config = dict(
    n_layer=8,
    d_model=224,
    head_dim=64,
    vocab_size=8192,
    activation='gelu',
    norm_place='pre',
    norm_eps=1e-05,
    init_std_qkv=0.0367,
    init_std_up=0.0367,
    lr_mult_up=0.941,
)
Each number is 500 + 25 x the weight over the matrix's rms, rounded and kept within 0 to 999. Layers, rows and columns count from 0. Numbers have three digits each.

# down: layer 5 MLP down (transposed), 896x224, rms 0.13, rows 428-455, columns 0-111
# up: layer 5 MLP up, 896x224, rms 0.117, rows 429-456, columns 0-111
down428:506493490518502493549502500516469528462486507444497469490508469492504503491466505473500485498524495531461524486518494510536500434457483502487457506488476508482481509505523518475495483463486524515505508495493505504520472503496506533509503501536483525452505519498507507506503489521469495488462491512510502545482462539512490490504463481525
up429:474526510484525495481550510515519500496522497514477509499512516492503510522512481508505465503514507559525519479496463456537521466481478528501499477459517521513520455488511480486484535499530464470455477521510529521494488499507511462534515509497524503484522491495502501505464486479512468524508538482492481485488482524500536499492504472509
down429:468482532493505499541528446469546481487522499506518501469527526500551482502492507455527468473465473526501456490466511470518466570441493507516473469466493524535515473499505500505479508505457522472507499589517453511544532466496488529501485474522512534522473516493510511537544563509471502482484505496510492529503512509473506501466513540531
up430:461509531509488461515518497498512500526497553559558508502493488471486477496531507531502494545527500528547441483482493478539564516500491464518488510517489495490519473483504462438480468452488491470483481484467492514499500531530464525507481471502490489492451528495524519449468514497502479505467448517517550467490568484482477520528493482476
down430:522524507538488513518511487477529526518496497465434552491516472534532491538490460465542499474495482504469483470487517552465488444530538510498475466485496514506510487528516466539515514529480474466504503463467504476488503486464510503488518499510506499535480463498489446518498457515566512483468535490483519519507492546483463519491516515553
up431:522516501503512497533500513523516495465457502470493542457481462545508503536519508493490492522487512448532499452464541487559485489503485500518472452531545495523496516509533513510489487520495510534518503519492512499526478542496470468489492470490490478434517534522481483520486498490502532515530516487470490500500463531466480496531461520529
down431:521498540502498500492524505526460443487501496502520502524476495517495494514536469456512491494514476482466500499504531470548516453490504497485565514505528488516484531539540480503568487496442484484510477488446528502471536521513481529502542513459472483517490533514499469521517434519478495511473527514483529522499465498520443532513508455491
up432:480568512488499507536499510537482521504497505514489497493454487516521498432512499514495491499503573504517509475476468511461501496501509478494511504526562491520512496485468517505546531494518542519551522476507504485518481471482451465514490558505529508511546473510518508481555512536468535490497487461478471499544466512446456516511498528511
down432:502494565488524470475524515502494470481465529517500508461454469450504520504528517498496504505480504500506549516504513522538491500451506494529497477520540515521462518435502526512526454484512527493512472504466518458523530496524522478508480499475488477514498494478512488493499466525544492536507532532528484527540507489522452507512542512461
up433:494539520479485520539548507457526507506527441515491518542537514541501513498513496526481512503503479518476547513544486452488513532461495502552541466462492462475487498501498494529497451543532498483435513469453436475561466502495509473490528483522543499463536498496516477505475524512461508504521508471458543489546507530543515520530486463532
down433:511468496466509495501560477496478522516496503439504543524475502477468507484487456511519484489545508491503524483514482464531491483505496493477516474494522503547494510477492505488476440546507496538530472510517488490523509523494509523508489505522487535512486530489467487509517500480491500533496453481503531502508489482511480522487493452495
up434:534516511493495518477514504488523495479468497529508485466495555454516530515477524519496496500476497496521478495521518510468480492482482498537552501519488500473489529479484526504529509495483487459520507505511514524505528509483531530491492461510510443489532514463489501513505492494533509464524534498464504501522486538510521472531501493484
down434:500451497484487522515479470501506453524515457488507475510515500494493483489519493478512480525504510534447527487508524524517539536500518502452469497445511507504553475556513475488520517478538490494496550505513522534497527508543458478520504542486446528506508496500493498522492482496471530534529519481479458486429481471482453484472531542474
up435:488472553499507510491552488475538509523507499538507507515475448534491523468524522481500555482497516503532449567481481485472516555522536473535518484579445485473531496507500513498537484493468488444476519471522507528539486525483530480533487518497535526514499471549451581495530521490545543472508484527518532460470439520536474479500506507475
down435:514469538522507489487535497531475499494450539575521534473546483488525503547464532506460508544544455492481516544538482528498447479551524481555472481474489511559494530549555466585534487537498532466434515524531498558495527556471513500438475516578412478453518475500517479489497523473467477498508457508479508446487495490520482521524503526560
up436:538519517525520495514517491476507461496491511518483446514548495516534483511513535493496514519511525474517487526481515468510508508503505488518513500515530464513512536493496497526471499474503479514521499488475487547514474490455518488488498503525528457510530504492492479470485466507503507539487480494524476525534450466499496485530466513504
down436:481526493476479534556459496499530507505512491478478478490518502463457497504461505491501516508501497510499496539497493501512536509492538477503475453479490531504500442497500471516495452535492502549489478521517527503521504487482517485510521487520522468521501505544475504476497503481493522497490515479474495517489562516497533511525510519500
up437:529456558530483457487475489515477477484487475508527528510519461499521506490498533508502483507517506505508538528483513492485523473544502521478532496558509489486475492508505484484496527517515491528509479502494491542512512493492513512524467493494482518488495498508458447489501483472481520465501476500490480528508487499500511496515516538495
down437:491500472510478503500515498499536506502508470499506480488503511507497515512518499465502495516484485485491466478525462523473478517515484482518498512471500506502504493478512494494501532497469516461516522480506519492486541513500490484504508473483510525496488470509525526506505473509491485533498496487482469500468514532493515493484503515505
up438:552508510543510497479539470480487503516497498424533508517534517484499483507498526519485490514522478472508500471543521491495504484462511511518494485526502483529485508442464505509481493493475485474502475498491482495445484479519495482457504511495513494525493500490492488480508515535487530548528546516520506484477553499498500489494502497468
down438:533464479486520493478512519471533471488507484506422494488473520490540521493525511481482528500492506475531491490524462502509499521539504521508521481452500522437471513482505491493455473488513421491565461467522502457541445482481469486512516518477495520495505508489497565504526494532545502467529542493487499480496462525457514505491491519494
up439:510495514471464523516520506505484483506478481494456485494487522561460545542513509503488451502453536472521513468446502512513532496468472532517487461519477493477494518477490490481539455562488479505480537535522531480493531535510504514474541513480528525492481525476493492539491470487457479494512514487488503513467474486473455467481484500477
down439:498526506503464529502474468536505550518443474526541487457504497510496474513469476518519468502478519507450456474481501479480506526495538483477483511543502504532538466495489507511486468496508484472474478469474506522553492496495479475526517485514480528508486485463508465500500505492528501484456455495521483496472500521533510520547515472504
up440:517514518491508525451487522465461451456534497513510513541509493499551526479499494519485504456505533489483483490485503472508525486523491480515550473442525499519478472491494467503523507522468530513491470482497469526492509508451514488519502493486542516499527489467521496509532503532506503518525523453497516469525498506478466482483492505505
down440:478530553478465463473534483480506507483544500517506550501521460509490524510501467497528524470517485527465492496493498481517498541480524529544499484452518479505529469479507508489495541491512496462552497519501431532437497499454494475448470515498516506507524516487481469443525511544516524503523497503499500519528478498488488522474482501499
up441:501527478489464480497510489539530503465487435510501503523477445544497483484478505488520495502507495512508507505493493496493479474498477524474521554537525507498451515452532492489528501525525500495493485481484513437487466501506490508505516480533469536490482434504510505483488475536489498528438462505504457492474486503502543477499479532517
down441:497499458556498472516482528476507470520481494491501495544506461460449490502480535477519514536537499522483532508526514475515490518509511514456500541537493461461565515528497487472501541502491516459510459501514459500504539531495499471536516495494508480521522537476527513495533558474490533540494476497534517522443529540495493492513514466484
up442:474533491484459508490527505512556466507503511450515541523512509510468501443499488502487512447456488545481470445510526494497556467467399480532513459499461511453505501549514443520507522453513515527501527487460518504494475491498487520516484470452478461483490490443496451471534486531529505502527508531480494568514527456457496492521551481486
down442:518521488552504468544496474528507489542530467491492512494489431471452556494470510463478520545558533440493477530493538533503506470495470522482506493441518555525534511467476519516459536515499506479490513545534536484537499465496445482508517529495515529506481466511513561493503535504453520481488505464482510526505466482516451509502509478503
up443:526541509495517479476504506502475500478501487524485483499486508521486524532445494510490524505490513484498460462521486487478502499482511540484497504537471544505524504511521509534515519451504526515533477503508484535507496521466490465515492462529459456506513531532509493459505497476487470507524468531467510535507504474541509487462516468507
down443:533488472445489514519501456503487500507518452496537481489494512434506508503515516472507476501471531471468534536487481534478471463485476451504517507546511556489506493515521466494534504514495483527494485507468512518472514468554514492492512547477533513469473478490442512497516463535545511470472517532488499517470509502481552460502501516484
up444:538503552516507521511505502490548517481474474503491540483469564545518475472475540522473490508463475505485521532487502486508529486473524487477505485475538518517552502518502548528512473481529535541509509447535517492529523528486492480529495535537508540530525530474497512499505445490478481493484505499523503501519505449500502465468469521526
down444:454474471520495473529495477492527477504463514499475491476511483498506536524492518508475501493520473502454486498498473456530464516512516567482459513472519529495530505503482477478513508514508498476515475515497499501453529493469518456493505550457484481494449471504506493539499524501535501503530513520493519540459526498484517532511475476512
up445:482497513557465459491515513502486501497504472519509490510476499486484471491522484492479499480520566465482448484482513537470476483486504538501485497527529492508490527518539476462515481481546508490495529446531543503520502448488525512484517509521483503460512474498545512542535522527449540489485519494507463478528518516482516488516491449509
down445:484509564487476519476504537504520508514544505470507529472505530524462512502503506543512479515542534488547520537493503454493491521496522460494529508511504519469494536469503498493464544484497516506527494496488508488543492535487495500491540492497466464513487463506528485501518496505526486472497516538503508549547508464503477481457509496500
up446:468563497537525489486510494465495498468466519548483485507502460527523515457487539516533452519509475513445519503486534521472543500491501492446462491531553492519490488517481522514505500500493475497509460549501501524550483511482508510508508483499535489535496455486512520488497521496554514524503480479539518465510488496487525532492488484510
down446:522513500486501488488487481537507493531506503468518512486519514513472500522507482502497514517477512487548482532515483488519480506506496491509514531499488520515491518483467528483499508473490495511485514502498505514494472492495480491499473496518480498502485507491512480493502490500489486499493509494510476528487521510519482494509491473502
up447:512503466516470460448513520531525489487506503478527513508478495524477466506466511476523491502486546458468533473505515483497555540499560513551498477543557536535516495500545485505529519535487460505487477528497488557482495474533461478484487510500474508478461463502521490581526484498532498530496456491493479490422512477503502543507424559522
down447:501506494472517512530497516533533461525496519514520468469517507514560459500529512492474464466467485506502487519463461531513502487512504497501549468480479516501479556489524513483462474500553518419513481499517476518555498481560523519501496518491485486450517480511437512485507473479453544463502484514495445490540531517500453498507538459449
up448:519514480477493470467498464500465508542477510527508507510516486500520504489520510488503478515522509528496495530532515501491481496505480482519488530513532504496546515524501519518490542467523444533512472528503521479496502513519549509489483492497515511488514491492526491509475512523484500493497488520481477508497508490500500503518511523515
down448:481503467465521483456528473499480501508496496513528537507460500511509512484454514446514521528501488538506520494460539499504459518501479483581501482527511519445549476477460504512496476535500464521527453505479544485485498510532464498516452489501511512484516518540476502493438497524510528498530542498474518522459505533546539525499502533504
up449:498523487504504524518462496474481525485457471479474463486536514551503457498515476479483553506522470498522498444508509486523509546505482498485495495513505515532499511539534469477481537465447472519493496469504480514526529476574544497499528512488467535472489462502531530529534489475523526508509514475491473489481480493523499497463480492552
down449:478513534504470509525508496480475489483502497534497502471506445442433497545519491503491541510500546479467504481515563489437515471517527546508496493512470497457508476508530502501496517475499563483519537477481484473546570492516487510516509499550530507522473526500527469498480480521500499503534480539459509489456540486520473469524448501500
up450:513529498501496494538538508537466505490537497510517488468556513503479458491480502522479489501518520508574490495471516493509506479476536498470503509520488481544508485503500486517488499471544506487514479483522504453492526562414484498528448510504468470478518458435493539478514445433530503520540473554465508507498490538478443462537483498498
down450:544525483488515522532476488522467470565522539507504460477478472526488517498502526510545547509475547533499510521449527542465493513505511518455429485498507487465498533498490539505490494466554469440511516490476529462476493538515502470510503480499494498522491469505524489483521491475549502492508521554518527521493489506535529496488500493503
up451:467506495465515511537504501514482495498472553448540469488503501496505509543516474492494532518511506463517511471466502506484463503475543450499521511490507511495468488470496522509530519498506441490494489557486476532494482514508504491510474536543531515508473525483477481533518493496501541505515429506499476529515473540495527529489510532502
down451:498499488484500516530503461499485490531477496500522490472520497505492523524471479505508504462524471475523482512484491513488483485484513501483463498466506495462454565489475469519483462518529495485473517515516481515496492487493498510523563499484523505466467549461487461506530469529477519487502481515509556504450469527489520487508550463502
up452:521509495479516525488470512491504499508493501498490510507511486490487459524487515513493521511533498479528529504494519475501550514491522471459489486473475505483530474473473528488492520483480481497525514511510480506499496488494495495495515481516522494449518489461480530491481529506504505545533479530493494515540522485507517499493491514482
down452:504472485481480503506532524479510511517478485496532496489466506493503514493471525513476516459478490468501502474492520530497510523522492533483534525495475466492539510516506505501519475531556529530520469480519549472487503511509503520477515515497528561514504501512473542528515495490541538502468492499523479543489475494528495500477493506487
up453:503500487463498517480542546476480545494467480506515496487504509488514481439519502489514509495504503503550453514521500504508522507479512516538473531444520504512502490494473521514498508500527481540516503555512515514517502499502464501496528531528500506480530489539498551499515517534487511488480480507500462510491517534496468495538516489514
down453:511484507474488513506509487491500512479507467476509539508497497496489496496521506483521515518502503481513478491489485497493484496509502499509516503479500512485499478486498496495485504507492468517501493510504518522507493512493468502528494504499467473488467482522485533503469478490523519518494491476467467499493498516477510516481500502521
up454:479499479454527488484534458511534480521435449511456507448495470534526508477480481496453527429507484444494458536510526491487556505475482482484494481513544466480445482522462495510478532504491446463488436497497525480522485482476503498560459482525473522527489457516536544539530502513480540557479450463601465487472527494520467522532426521537
down454:518494451491515514516468513493506471537499529482543493470445513491524509504505483501525490498502532504529522541539516476439541474544427487454525519491543514523471585507482486459492477455491538512427517422488516498486541479547517442515480482469487489499477481504495501483455475510464471477485468497526479477493486478488501466508479458498
up455:452509467518516519494486531480516503483519470486465521521527483468514512530501515476512492519498527507531518534474464502497534541497465448547500486470476513496511518507511482476492461502551497507521483513517465501525468501509464499493508505495507508493484484484522514520476500515508536488533487486515504508504552507519540514530473505511
down455:516496494478515494488548483502469544457498524476497517487503523527482497469521512472505549507487498499481472495551496522492483476542482518473490475538523517531507494493541498541470527500545479500462529493509473482460498487510504483530507560491492483548526492480497479521489505461475527546491478490506476514508512470492471519524481489492
up456:530479502518506464513480497508510524519531476524465519494485449488501473495482544490519505466507473527464497514416526465482520503496547529474522476495497482487471480514545505504487490484513512510545476492528465516489504472498462430515464510474507518480549513492514464531515517440455493485510475546490509471472543479485483503446497483488